Each number is 50 + 10 x the weight over its row's rms, rounded and kept within 0 to 99. Layers, rows and columns count from 0. The size before them is the row's rms in percent of the matrix's.

# down: layer 6 MLP down (transposed), 640x160, rms 0.147, rows 507-528, columns 0-159
# up: layer 6 MLP up, 640x160, rms 0.14, rows 508-528, columns 0-159
down507 101:48 60 53 46 59 59 58 47 38 46 30 58 56 60 60 44 64 38 48 54 40 56 58 54 43 44 38 44 52 55 61 45 44 61 51 47 53 62 50 49 47 52 45 51 70 58 27 43 37 54 55 67 43 45 59 47 39 59 52 46 58 50 52 43 59 60 49 36 24 66 52 65 52 66 46 53 61 39 44 37 42 38 52 29 35 53 40 62 46 48 61 35 54 55 50 62 41 60 38 47 48 44 68 47 53 29 37 58 60 58 53 73 59 54 44 38 68 51 43 45 48 40 56 61 67 55 54 44 52 53 36 58 23 62 46 49 66 57 58 39 59 48 43 58 66 58 46 25 43 48 58 33 45 51 43 63 39 64 55 61
up508 108:44 54 50 52 41 42 49 42 32 60 72 56 55 54 41 47 66 39 59 51 60 53 44 51 51 45 48 36 47 64 43 46 34 39 58 52 57 66 52 53 50 57 39 43 52 46 40 51 23 52 55 52 60 47 57 60 52 50 29 53 35 45 42 49 50 60 46 44 46 70 43 58 45 69 60 53 57 26 57 36 32 57 51 43 60 45 52 54 47 33 49 33 50 42 63 43 38 57 38 39 35 55 59 45 39 42 36 28 53 43 50 67 54 77 47 67 52 38 44 47 38 63 62 43 49 29 70 38 47 52 50 44 45 34 53 45 57 51 41 64 50 47 45 40 46 45 44 47 67 50 46 57 34 51 47 44 72 69 49 44
down508 110:45 52 50 56 48 58 52 43 55 53 52 56 58 52 38 57 63 47 72 71 40 72 51 54 47 41 61 50 46 60 56 52 35 42 71 53 46 59 52 57 69 40 56 52 39 44 33 72 44 48 59 61 57 57 45 62 52 37 61 52 55 50 52 54 61 49 64 62 00 50 56 52 62 55 46 50 55 52 54 55 39 47 46 48 54 66 54 45 44 49 50 42 45 57 50 43 56 43 75 53 50 58 59 39 52 55 45 44 61 47 49 81 52 53 44 54 51 48 66 35 50 56 49 46 49 66 56 62 34 40 48 57 50 65 52 49 65 49 49 35 65 41 44 50 51 52 40 59 43 36 34 48 65 40 46 49 55 44 57 51
up509 097:38 58 38 42 47 65 45 43 43 44 42 45 42 48 53 57 48 56 38 36 62 46 43 58 43 49 41 71 32 59 52 58 54 48 45 51 39 54 59 61 51 50 55 63 50 43 44 68 49 57 75 56 46 66 56 42 46 66 58 58 58 55 54 48 65 47 51 56 27 49 54 69 51 49 53 31 40 44 46 43 53 41 43 43 54 68 34 65 52 62 50 39 44 53 42 50 55 56 43 66 47 34 54 54 35 34 49 48 42 62 53 55 22 42 42 61 37 43 49 49 54 46 64 55 59 45 60 55 32 44 66 41 55 41 47 56 42 52 71 46 48 54 57 62 47 62 45 50 66 70 32 59 59 50 33 67 62 78 47 47
down509 090:72 61 45 36 56 55 55 62 46 43 38 48 42 57 54 44 44 62 56 44 40 27 63 38 52 49 54 44 61 56 46 55 72 38 56 62 51 66 34 47 41 31 73 40 54 51 46 45 38 40 53 48 55 52 35 47 54 58 40 50 40 53 31 39 69 57 48 40 59 42 52 49 29 53 44 66 51 39 57 44 45 36 42 57 44 48 46 39 40 55 43 46 42 58 70 40 51 54 48 48 68 44 50 54 55 64 57 46 52 76 28 40 43 54 41 69 51 64 52 65 57 37 43 67 45 68 68 66 44 53 44 36 48 49 53 55 52 37 49 50 56 47 40 51 43 51 45 43 40 52 47 49 61 46 75 38 64 43 58 47
up510 099:62 62 55 51 51 42 41 49 28 54 36 69 54 46 55 53 61 52 68 48 37 47 54 54 37 47 44 52 58 57 31 49 36 62 50 48 41 51 42 49 68 55 45 54 69 57 37 41 34 42 50 66 55 59 49 47 51 51 38 55 59 52 65 49 57 49 51 36 56 52 47 59 63 65 57 68 42 36 55 44 42 39 54 37 55 31 53 66 36 66 44 51 70 36 44 40 51 52 55 55 47 59 60 68 48 52 59 57 20 43 49 53 57 63 50 47 57 44 63 44 55 14 64 44 56 59 52 34 58 51 62 49 54 50 47 41 59 51 64 54 34 55 37 51 58 34 49 49 55 43 48 30 60 55 51 54 69 60 49 53
down510 096:37 56 66 57 50 66 45 69 49 44 57 41 24 35 46 52 52 40 51 51 63 48 48 49 48 58 54 48 51 56 72 17 54 45 57 55 65 60 48 44 49 41 65 67 42 45 60 56 59 60 59 41 49 43 56 48 49 44 70 51 46 51 45 65 50 46 39 50 51 59 44 48 61 40 40 56 44 50 39 48 38 66 55 52 48 47 49 39 48 37 60 63 62 51 43 41 61 56 47 50 33 75 30 34 60 47 40 47 53 38 83 42 61 48 57 35 65 56 43 61 39 45 46 54 42 46 77 62 47 54 38 57 57 63 51 49 54 50 58 52 45 45 28 44 26 50 56 49 49 42 45 54 54 55 63 44 53 52 56 48
up511 103:55 56 38 50 54 45 43 55 43 37 63 34 49 82 47 62 49 61 46 57 39 56 57 42 49 59 46 61 43 63 47 33 29 50 53 54 58 51 57 71 73 62 56 39 39 56 62 58 55 49 48 44 63 57 43 53 71 73 52 66 45 41 48 66 45 49 42 48 63 44 43 50 28 80 37 48 52 59 39 51 43 53 34 60 59 66 55 50 50 60 42 49 54 47 38 60 38 48 49 63 40 64 42 45 47 28 47 52 46 48 52 53 45 41 36 44 49 58 47 49 49 29 49 50 55 58 77 48 46 52 47 37 51 60 57 65 51 47 42 41 56 53 45 40 53 58 50 44 41 40 50 60 54 50 67 55 33 36 64 54
down511 107:53 67 47 45 57 44 43 52 45 56 38 46 44 45 53 59 62 47 59 49 67 61 59 47 30 55 42 51 62 57 59 57 49 42 59 53 32 57 61 33 40 32 45 53 49 59 48 37 57 34 55 65 57 57 61 37 65 66 49 50 55 54 40 48 43 44 37 40 53 40 49 51 62 62 36 53 37 65 53 68 55 37 59 50 58 51 56 49 54 58 44 54 49 39 51 62 47 62 55 53 59 37 35 58 31 23 46 62 55 53 52 59 50 45 44 65 49 53 71 45 59 53 44 52 39 47 48 64 74 64 43 64 60 65 26 54 55 35 56 61 52 34 41 61 54 44 44 56 26 33 46 57 45 46 52 54 38 68 35 56
up512 108:55 39 52 79 69 43 50 39 56 41 68 46 46 50 66 41 57 38 61 48 62 57 56 37 52 46 54 62 34 55 70 33 79 48 49 61 52 60 41 47 59 58 51 49 69 45 56 53 48 49 55 32 68 45 40 51 62 53 53 50 45 59 31 47 45 35 56 49 44 47 51 46 53 67 49 35 38 59 38 44 40 57 39 39 44 56 42 49 51 56 63 64 43 44 32 27 36 39 69 58 51 48 58 61 49 62 51 45 47 47 58 59 63 61 57 47 54 58 54 32 51 44 48 67 39 40 54 46 33 35 63 50 49 50 44 28 46 49 62 46 53 43 55 47 31 52 51 45 47 45 62 41 61 46 55 52 55 31 52 46
down512 107:44 48 54 51 40 44 51 71 71 36 55 46 56 39 53 43 48 63 44 43 44 62 70 52 31 64 58 42 52 31 32 56 60 53 47 57 47 50 49 44 45 45 48 49 65 56 63 39 33 44 44 50 52 52 58 51 47 28 52 38 48 18 72 66 51 41 49 55 49 57 46 53 39 40 45 47 72 54 64 44 44 41 46 58 35 54 59 43 58 45 45 43 59 58 45 61 43 40 56 64 67 47 54 63 24 50 44 46 52 70 47 54 41 45 42 51 69 62 54 54 53 43 46 47 71 57 60 63 52 41 57 54 50 50 38 50 59 46 49 66 50 52 44 41 44 44 40 34 46 45 63 39 60 45 59 46 51 48 78 59
up513 097:59 73 58 43 57 49 51 48 58 47 51 34 48 47 51 48 36 54 62 35 58 74 50 59 38 59 54 57 50 42 72 79 37 40 53 43 41 41 60 38 60 57 55 62 50 64 44 60 49 49 49 63 67 30 44 65 53 58 61 52 59 48 54 52 54 46 58 43 62 50 59 47 31 32 50 39 44 55 32 61 52 56 67 64 57 40 64 52 42 48 50 50 74 43 38 47 42 42 51 43 47 67 39 38 43 60 36 46 45 35 49 48 54 34 67 45 49 59 52 43 52 58 62 50 71 47 43 61 58 52 33 49 43 53 44 45 51 67 56 54 30 35 49 56 42 57 65 62 47 50 39 36 45 49 41 64 57 40 39 50
down513 092:40 39 36 62 52 51 27 61 40 39 51 40 67 55 48 45 35 50 20 61 47 59 42 51 51 55 39 41 49 45 45 54 43 49 50 47 41 39 58 55 50 53 43 37 55 67 39 41 67 73 43 59 66 62 56 49 59 56 38 45 59 49 34 68 40 48 51 53 52 38 59 48 42 52 57 46 52 40 42 37 62 58 45 52 67 51 50 31 51 39 52 56 36 57 34 73 50 47 44 43 44 39 40 41 24 25 39 54 49 68 50 46 57 40 54 55 50 52 25 47 51 59 47 44 62 45 51 38 43 71 52 51 52 48 59 47 58 53 57 51 55 55 41 50 48 64 37 45 59 31 60 60 66 45 45 49 64 62 47 44
up514 099:56 53 49 50 49 50 37 46 51 46 53 42 38 57 55 35 57 45 44 61 38 57 50 48 61 54 44 54 54 53 42 47 50 39 29 60 49 50 63 59 50 43 51 32 53 45 25 39 56 62 52 45 44 45 53 58 66 56 45 38 46 50 46 45 65 58 41 56 40 56 61 70 47 48 47 56 64 39 68 37 56 30 54 33 75 52 47 53 54 55 45 45 60 44 64 37 58 37 19 58 55 58 41 50 62 29 63 47 39 58 60 28 62 45 47 54 48 59 58 50 54 39 46 29 38 29 56 61 46 50 67 44 50 29 49 50 59 39 48 46 48 59 53 59 44 59 54 46 51 48 52 54 56 52 59 80 70 45 38 59
down514 093:51 57 54 46 49 51 67 37 42 34 49 50 58 48 48 43 73 45 60 42 55 58 42 46 43 63 61 67 38 48 35 52 63 66 53 47 50 41 55 49 54 43 58 49 60 74 66 48 45 54 49 43 43 59 35 38 48 54 58 59 56 62 62 61 59 54 48 51 61 59 63 28 42 39 57 51 43 57 48 54 62 68 61 48 36 55 66 48 45 41 42 47 54 64 42 70 58 51 53 44 35 55 42 37 40 57 53 37 51 50 52 50 36 71 46 42 45 54 54 48 58 53 39 36 76 57 45 59 66 37 39 31 56 62 47 45 31 57 43 43 56 44 61 43 50 51 53 41 44 42 58 36 31 26 61 63 28 48 62 58
up515 101:46 49 37 55 70 50 54 44 65 53 49 50 47 56 64 40 32 43 47 77 45 55 47 50 49 51 58 66 57 54 51 37 35 51 54 46 42 58 31 46 46 48 52 56 62 54 36 41 50 48 60 49 52 58 31 37 56 38 51 56 51 56 44 43 48 51 36 46 50 32 43 50 45 58 55 58 55 48 50 36 70 47 44 41 51 61 42 39 26 39 45 47 58 46 57 65 24 47 46 56 38 46 53 49 82 40 57 48 40 56 59 46 55 41 52 56 70 39 47 56 42 45 80 55 57 52 56 38 34 57 50 48 55 43 76 67 59 42 46 58 55 55 57 51 40 64 49 53 63 36 47 50 49 53 52 22 53 48 41 33
down515 101:62 64 46 53 36 52 62 64 39 35 53 37 63 63 55 45 55 47 58 55 44 33 52 37 57 52 47 49 63 69 47 71 58 59 51 55 44 66 62 49 57 57 52 45 70 35 41 48 50 60 57 38 48 44 35 56 68 58 46 46 52 47 59 52 39 70 56 51 54 59 31 47 46 60 53 43 48 64 52 58 49 47 57 27 52 47 43 62 45 42 57 65 64 50 46 57 54 50 38 53 62 49 36 70 49 33 59 58 47 43 46 48 44 49 66 53 49 38 37 52 53 49 22 51 59 51 70 48 54 59 68 42 58 58 47 41 70 61 45 46 59 43 37 52 49 52 55 34 41 57 35 41 33 45 32 43 47 58 41 26
up516 101:50 58 57 43 49 51 41 36 70 49 49 68 54 52 61 41 46 47 59 58 72 62 31 56 62 40 47 59 44 49 57 35 47 58 41 46 48 47 44 51 54 39 54 54 66 55 48 45 54 47 49 53 32 51 37 54 50 45 45 43 40 36 38 63 53 49 57 48 49 56 41 49 42 52 41 38 64 38 50 68 42 58 40 57 59 46 62 52 42 67 54 55 36 54 49 47 31 52 58 47 47 46 46 58 35 71 52 56 38 44 44 53 51 58 37 69 47 54 63 38 64 46 52 42 55 40 45 62 52 52 37 65 24 48 54 65 26 46 60 64 29 55 59 44 55 38 57 69 34 42 57 47 29 80 60 37 61 56 59 50
down516 103:49 24 55 50 39 47 49 50 56 67 57 49 47 44 53 37 42 44 50 50 55 38 51 40 43 68 28 79 62 41 57 52 61 66 34 56 57 33 39 59 50 55 64 61 45 48 59 47 56 33 54 52 45 40 65 53 40 45 56 49 44 56 47 66 57 38 46 33 45 47 68 63 33 58 52 52 52 49 55 48 54 41 47 55 59 39 41 41 41 61 47 51 47 47 55 44 41 50 46 53 66 63 57 73 65 50 47 56 60 44 52 57 61 52 37 47 27 61 64 64 62 52 47 31 53 68 57 66 41 50 38 53 51 40 42 43 59 62 50 68 48 45 46 63 56 46 30 46 49 48 44 44 64 45 49 44 24 52 51 70
up517 103:62 74 45 51 54 31 51 46 43 44 46 49 56 49 35 43 53 42 58 42 56 47 44 45 41 51 60 68 78 58 65 61 51 44 42 61 44 65 63 49 53 74 59 32 43 52 52 46 54 50 37 49 57 49 55 57 39 62 52 59 54 47 57 73 61 36 47 57 61 51 65 56 56 55 64 38 63 44 48 47 43 70 46 40 55 65 57 53 45 63 63 44 46 49 58 48 61 52 38 48 51 47 52 49 33 19 71 43 67 60 50 54 36 55 62 58 60 40 50 60 51 49 37 61 66 33 34 44 56 51 41 50 39 55 44 57 43 56 63 43 57 39 48 48 53 41 40 56 58 63 61 63 39 50 64 50 41 52 39 68
down517 090:56 50 46 50 54 59 64 53 54 43 43 69 40 66 47 62 77 49 39 48 69 44 65 50 47 45 48 44 43 47 53 57 26 62 54 48 48 57 51 42 43 46 52 70 64 36 49 52 46 45 72 63 45 49 58 61 69 39 53 46 67 49 29 47 49 56 49 45 26 47 35 52 51 50 53 43 56 54 47 69 51 46 44 46 54 39 60 50 65 45 72 46 70 58 46 26 42 53 40 39 71 53 61 32 51 49 52 59 45 35 49 56 44 58 39 56 47 35 52 56 44 60 35 38 63 54 58 54 47 63 54 53 64 40 50 45 64 45 53 50 62 45 32 49 54 37 46 41 49 55 26 68 40 56 48 45 57 54 40 51
up518 113:39 52 55 57 60 56 48 60 48 58 33 53 47 42 33 52 58 50 61 40 50 52 61 56 54 39 53 46 33 52 53 48 53 50 46 76 54 48 52 65 48 43 48 63 37 54 60 47 53 54 37 46 62 53 59 74 44 50 49 42 39 54 48 55 76 46 60 62 30 43 55 43 37 50 55 33 49 27 37 47 68 39 52 49 60 46 59 52 40 45 61 53 73 28 58 58 52 55 44 49 42 29 44 48 24 60 47 49 50 53 46 49 39 50 43 52 48 62 29 45 60 62 44 45 49 42 62 45 45 67 44 75 51 39 64 46 57 61 48 57 38 50 67 59 50 41 57 51 61 51 63 59 55 39 53 49 23 54 36 58
down518 102:41 41 40 49 54 45 47 54 46 39 58 47 42 43 33 45 57 59 60 52 29 55 59 52 49 42 42 39 53 53 46 45 45 47 57 46 67 37 37 44 46 37 51 65 28 54 60 47 34 58 40 32 47 54 40 55 50 47 56 50 44 35 42 42 42 34 48 62 59 35 38 72 35 51 55 42 44 43 41 55 57 63 46 44 42 46 53 54 40 49 39 53 59 61 56 35 57 44 63 61 39 58 52 79 66 58 39 39 38 61 42 63 53 55 45 61 59 46 41 61 61 51 46 40 54 73 50 34 43 38 39 43 62 55 51 47 44 60 59 27 62 75 60 39 41 26 49 48 45 61 43 29 43 43 47 62 48 46 56 52
up519 094:53 47 55 59 37 49 38 55 59 59 47 53 57 41 54 49 54 46 35 48 58 46 30 67 49 48 52 52 36 53 48 57 47 19 32 57 48 46 27 40 46 43 56 34 58 41 57 31 47 37 41 45 50 56 51 84 35 40 50 52 64 40 55 56 56 37 59 55 56 53 51 41 52 38 64 56 50 56 58 45 38 64 48 44 30 53 65 35 41 38 18 53 54 63 47 35 49 58 38 55 47 57 53 51 46 61 47 49 67 44 50 64 51 65 49 39 44 75 39 54 49 49 42 52 51 44 69 47 57 57 52 46 38 45 55 49 32 56 60 53 32 40 35 51 56 66 45 51 48 33 57 49 44 48 53 44 36 51 48 54
down519 104:45 60 42 43 57 49 45 58 40 29 56 56 45 51 50 27 65 71 51 62 35 52 41 61 36 41 37 39 52 37 36 44 55 62 57 48 50 53 41 47 51 44 79 56 35 46 54 43 49 57 50 40 47 55 47 65 66 37 34 33 22 41 41 42 50 56 54 42 41 60 48 56 70 51 53 62 43 59 53 49 48 40 69 60 55 48 49 61 40 45 77 41 37 32 39 48 46 50 53 67 55 47 43 49 45 48 48 52 50 50 41 48 72 42 60 57 47 54 51 49 35 42 41 47 70 59 42 50 64 57 48 59 47 54 68 45 50 49 39 44 57 63 45 63 42 58 44 41 38 50 40 63 54 43 57 41 39 31 61 51
up520 095:45 67 71 70 52 55 59 33 31 67 55 41 39 46 52 49 49 40 58 46 39 62 63 53 47 41 44 37 53 52 57 54 49 45 50 52 54 52 52 44 52 43 55 44 32 54 37 44 35 59 61 66 48 45 53 53 48 58 39 38 63 50 46 42 61 39 57 58 44 48 53 57 59 59 48 44 60 44 41 59 51 57 30 44 51 46 67 59 53 58 87 52 50 54 28 61 39 49 34 58 53 55 42 51 37 50 51 57 80 34 46 37 43 51 53 57 35 44 48 54 53 51 58 52 60 44 44 51 46 61 61 64 40 45 39 45 47 51 59 47 40 62 54 45 59 65 50 48 53 33 57 57 40 32 48 75 70 48 48 26
down520 089:50 36 37 35 58 52 48 63 54 42 41 56 51 65 31 48 73 68 27 50 59 45 50 35 48 61 44 49 51 56 45 56 27 55 50 42 50 67 42 41 40 45 50 61 58 48 43 45 47 47 52 38 56 59 35 39 64 30 50 67 47 54 50 54 31 67 35 50 23 44 34 40 55 50 47 53 41 64 68 40 45 36 68 62 51 64 46 48 46 42 40 55 57 46 56 51 47 53 54 43 58 27 65 43 41 41 46 59 47 47 46 56 56 52 46 44 54 46 59 47 56 52 51 54 44 48 54 49 54 62 39 32 59 47 62 64 48 47 50 64 69 51 37 47 46 44 42 38 56 61 51 53 52 69 58 34 43 65 62 73
up521 108:57 55 54 47 44 40 54 33 48 59 59 46 49 44 49 50 46 72 53 45 40 24 61 50 67 49 31 43 58 51 67 42 40 39 43 58 62 32 51 28 43 42 47 39 58 52 60 40 52 48 61 51 48 56 45 47 64 46 49 71 27 31 46 41 42 49 55 69 64 45 31 55 50 53 50 78 49 45 38 57 54 62 58 59 68 50 48 30 47 46 54 61 36 50 45 53 39 52 49 58 51 36 62 37 41 48 46 64 25 73 46 49 63 68 69 51 51 61 45 54 39 49 50 43 49 54 61 47 39 45 43 49 47 33 48 41 37 34 62 49 47 47 50 46 40 61 47 49 50 45 44 40 48 51 55 44 35 64 51 48
down521 115:49 46 37 53 48 42 44 48 59 72 53 57 53 64 51 43 49 56 38 58 44 53 54 39 56 48 56 72 66 36 52 50 35 23 47 34 63 30 37 40 53 45 59 48 56 39 52 41 38 48 72 61 41 60 47 60 58 60 56 51 42 56 62 56 55 46 48 54 79 40 48 45 63 44 51 51 46 52 24 56 52 59 36 44 56 49 44 66 57 50 63 58 54 51 45 37 58 47 54 60 55 51 57 40 46 49 38 39 64 54 59 54 47 56 47 50 56 54 85 69 48 51 52 30 48 41 50 53 40 49 62 48 38 52 47 59 43 47 31 50 51 73 45 59 50 59 58 63 54 43 36 50 41 54 22 56 43 51 44 50
up522 102:46 55 37 39 55 51 43 46 44 62 61 48 44 77 52 56 50 60 55 60 55 47 61 47 39 54 51 46 60 50 41 29 65 35 37 71 52 41 47 34 54 53 34 45 56 64 63 39 50 70 49 57 49 48 37 51 51 55 46 50 43 51 60 52 30 21 70 56 51 43 49 50 40 50 48 55 61 52 60 39 45 49 81 58 49 62 57 37 49 46 41 42 34 42 59 55 42 42 54 35 58 31 27 44 52 49 44 47 54 38 52 45 54 31 38 51 60 57 58 46 52 26 46 66 53 46 46 58 56 62 38 39 57 62 35 47 66 64 59 41 54 43 37 46 45 39 40 55 46 66 49 54 54 62 46 41 52 45 43 48
down522 104:64 37 52 71 53 53 51 38 42 25 38 50 50 57 41 67 57 36 44 59 65 54 57 46 61 27 54 60 54 44 56 60 42 44 54 51 47 51 50 41 38 49 34 55 36 42 46 46 51 61 54 68 53 37 52 36 55 40 32 59 62 46 74 52 54 38 56 46 42 46 32 59 44 68 45 45 52 56 44 57 44 41 56 60 48 36 54 53 58 73 44 55 46 59 40 44 43 52 52 36 47 59 42 48 55 53 34 47 68 42 58 58 54 41 51 51 58 61 54 66 55 28 61 48 38 46 46 68 42 44 66 59 68 47 60 44 54 44 47 30 68 62 56 59 59 47 55 45 47 45 29 46 77 51 47 45 52 58 37 43
up523 095:44 50 30 50 57 50 38 33 53 53 47 52 35 46 61 46 42 57 55 56 64 63 28 62 54 48 45 56 47 51 47 46 68 44 55 41 51 61 56 38 64 50 55 50 66 63 42 66 45 40 39 29 48 65 51 57 51 48 53 44 44 44 29 57 49 45 56 38 46 43 61 35 40 26 63 38 48 62 46 32 45 59 53 53 56 52 60 43 39 56 59 65 56 46 40 40 46 67 54 55 52 49 23 66 67 60 55 28 50 43 38 44 39 40 56 61 60 62 45 55 45 48 63 43 39 41 50 39 51 56 54 52 52 56 50 34 56 52 54 54 55 48 45 58 41 48 37 34 41 83 41 45 69 31 56 59 61 52 51 52
down523 095:58 44 50 42 41 45 47 65 38 65 62 59 58 59 46 36 43 53 66 37 37 51 31 55 52 38 47 64 51 48 59 49 52 40 10 43 47 53 70 66 41 60 50 54 33 53 60 62 58 39 43 38 72 50 50 47 50 49 67 57 57 26 71 60 48 46 52 61 59 60 52 55 35 54 50 56 41 47 32 52 47 48 57 40 49 53 43 55 46 51 46 49 57 49 36 67 47 43 57 52 71 48 55 67 44 45 52 45 49 41 68 50 45 49 66 51 52 48 56 44 59 55 48 57 55 67 57 50 42 60 57 70 37 33 61 53 61 34 33 45 51 68 58 39 31 41 48 58 47 46 43 41 46 60 41 42 53 57 58 50
up524 098:45 47 58 45 47 45 40 27 51 46 70 52 54 43 57 66 46 43 45 38 33 46 33 43 41 44 40 46 55 37 66 34 48 51 56 52 35 44 54 60 50 58 64 58 62 56 53 70 46 54 61 44 43 45 51 55 64 45 52 62 32 43 34 71 70 33 51 43 37 63 49 36 47 56 31 55 42 43 58 35 62 52 50 45 52 56 48 48 55 41 49 47 44 37 69 57 57 53 58 45 46 58 45 75 58 61 58 64 41 53 43 46 55 34 52 21 43 53 73 58 53 57 47 45 39 50 44 57 45 52 41 41 44 38 46 43 60 64 45 50 49 55 50 69 60 32 48 61 50 45 32 37 50 50 35 67 53 53 38 43
down524 098:57 45 50 57 56 39 49 55 48 43 34 56 51 48 49 38 56 54 58 58 58 52 60 53 60 63 54 68 42 55 51 74 63 67 44 61 52 46 48 43 66 47 46 57 43 57 53 46 45 41 42 41 63 67 63 57 68 40 57 25 63 58 53 46 50 29 53 54 77 56 63 45 61 37 62 61 58 67 42 62 52 51 41 70 40 32 55 57 62 64 43 59 65 57 43 52 40 66 50 60 57 26 59 50 51 57 42 69 58 52 43 61 54 53 51 61 46 38 38 46 47 56 46 62 48 53 57 51 63 47 47 47 64 57 50 81 51 54 54 41 49 49 52 43 48 51 39 44 62 42 60 47 52 63 45 39 51 54 79 54
up525 094:50 63 52 55 47 52 50 53 62 44 60 46 42 44 51 52 44 38 49 49 57 55 42 48 58 51 60 54 61 42 57 52 54 49 63 55 57 63 46 48 81 44 50 39 43 47 42 60 35 47 43 57 64 63 66 41 49 67 71 29 55 30 44 56 64 46 50 58 51 70 41 58 28 52 27 52 65 42 43 33 59 43 48 46 45 31 58 43 39 55 58 64 44 62 72 32 64 60 45 59 55 47 48 49 55 44 30 44 50 32 52 53 45 48 60 64 47 56 70 64 42 50 57 41 54 37 64 48 37 38 41 38 47 49 41 55 52 50 42 61 47 47 41 63 59 48 45 50 38 45 40 49 55 44 52 61 81 50 64 52
down525 092:72 47 44 43 42 40 43 41 47 66 62 40 40 53 45 36 53 34 44 50 49 42 52 62 41 43 53 43 63 39 60 50 41 53 38 61 53 23 44 74 62 42 52 48 59 50 31 70 44 52 50 74 57 33 51 41 32 31 55 48 46 55 34 58 47 63 42 44 50 61 47 54 49 41 54 45 39 40 44 69 52 59 70 41 56 40 47 46 46 58 60 49 73 33 56 60 43 43 54 53 53 51 52 65 56 52 67 69 54 59 55 47 63 62 51 44 48 59 48 49 50 32 31 39 45 48 48 43 55 50 75 50 47 56 54 55 55 42 53 68 50 48 43 54 51 52 49 42 48 39 48 45 64 37 25 56 40 37 59 53
up526 102:42 55 54 48 49 65 56 51 57 39 71 28 63 50 34 54 58 29 43 40 42 50 53 43 68 52 31 62 40 53 55 54 38 57 58 57 66 35 53 59 62 67 27 55 43 53 47 45 51 52 39 39 30 51 49 57 56 49 36 55 54 43 48 64 50 43 46 35 45 47 35 37 55 40 56 43 46 52 56 56 54 62 49 59 25 52 44 52 56 47 42 61 45 53 70 53 57 40 59 33 47 64 44 40 38 70 58 42 40 30 42 53 59 54 49 44 58 41 44 35 73 62 55 49 59 53 34 37 38 54 55 40 38 49 50 51 43 63 58 66 39 53 52 46 45 35 36 63 58 56 50 65 47 61 36 47 59 64 37 51
down526 095:32 59 45 43 41 46 41 56 43 62 61 57 39 55 55 48 38 58 41 58 40 41 38 77 41 64 50 49 64 48 48 43 65 35 55 39 36 53 56 51 38 51 69 64 55 66 48 33 67 49 47 50 53 50 35 25 31 45 48 46 54 48 45 51 37 52 50 54 62 54 51 45 40 66 64 46 61 56 49 55 44 37 37 39 79 40 57 58 53 56 30 56 44 43 54 53 42 58 48 52 46 51 53 59 63 47 37 42 27 49 54 30 56 53 59 46 33 48 39 52 39 41 50 65 47 63 62 56 66 57 52 41 60 50 52 59 46 49 51 33 33 60 42 57 49 64 60 62 46 46 44 40 41 44 66 34 60 48 61 53
up527 109:49 64 59 54 46 61 54 59 53 59 63 48 49 34 42 48 37 44 59 56 51 42 45 41 41 55 51 48 55 65 41 42 59 40 44 48 70 51 45 45 39 56 47 47 45 53 52 56 36 63 48 50 53 50 54 76 61 59 69 46 58 67 52 55 47 47 51 37 65 63 46 76 52 57 27 51 38 50 61 49 53 37 64 39 56 45 49 65 33 52 58 63 51 54 30 46 54 65 50 43 66 53 62 38 45 47 53 38 54 60 64 51 41 49 41 51 71 71 57 48 60 43 50 43 38 62 45 47 47 64 70 33 50 37 36 63 47 41 40 53 54 43 38 42 57 44 51 40 44 42 70 64 22 46 55 32 48 56 59 40
down527 121:46 63 49 52 47 52 61 59 59 52 56 42 53 61 65 66 58 56 61 63 52 57 61 19 46 49 71 49 55 49 39 51 35 46 46 39 74 53 52 53 64 44 54 45 53 50 24 52 30 37 42 54 49 53 50 55 53 56 60 50 50 48 48 61 46 46 38 43 37 50 34 39 48 69 55 54 52 70 38 41 46 56 41 45 55 58 51 51 43 34 53 47 45 26 39 62 37 58 52 64 58 45 55 70 49 41 56 60 42 63 59 35 35 46 58 34 45 51 48 44 44 51 36 50 59 54 49 37 48 51 46 71 48 60 35 46 62 51 33 41 60 71 26 49 53 37 55 52 47 46 36 56 45 43 53 63 67 38 45 52
up528 106:50 49 39 32 62 64 59 72 61 58 55 40 48 42 46 50 60 35 49 56 39 57 53 45 45 54 36 68 70 52 37 47 53 37 61 42 50 59 59 65 51 55 69 38 36 48 64 61 57 42 37 43 62 32 56 39 62 49 50 42 42 45 43 57 39 44 49 64 47 59 65 56 56 65 59 45 57 36 52 60 36 48 45 60 42 48 49 54 48 65 50 51 40 38 67 58 46 49 40 61 34 50 47 57 28 42 60 51 55 70 45 56 54 37 43 32 32 56 28 50 51 57 38 44 63 47 46 52 30 51 61 57 46 62 55 41 62 50 53 55 64 71 44 54 48 43 50 54 40 66 48 66 49 54 72 60 58 52 58 52
down528 101:24 74 44 56 38 59 54 66 49 53 50 68 61 57 46 39 56 54 57 47 64 59 49 37 46 42 29 51 54 70 54 61 47 57 49 47 51 46 52 72 53 45 52 52 60 57 52 65 48 36 46 49 49 45 49 57 59 46 43 34 53 64 54 68 44 39 59 46 35 37 58 49 51 60 55 45 42 62 34 54 54 72 56 57 66 54 52 60 47 35 46 64 49 53 50 40 31 46 42 27 42 51 49 47 71 46 50 41 64 49 50 61 44 35 38 62 57 43 38 64 51 41 63 53 49 27 65 52 47 67 52 53 49 57 46 55 49 53 63 48 44 51 39 35 76 28 39 42 60 35 48 58 47 60 61 52 53 52 52 48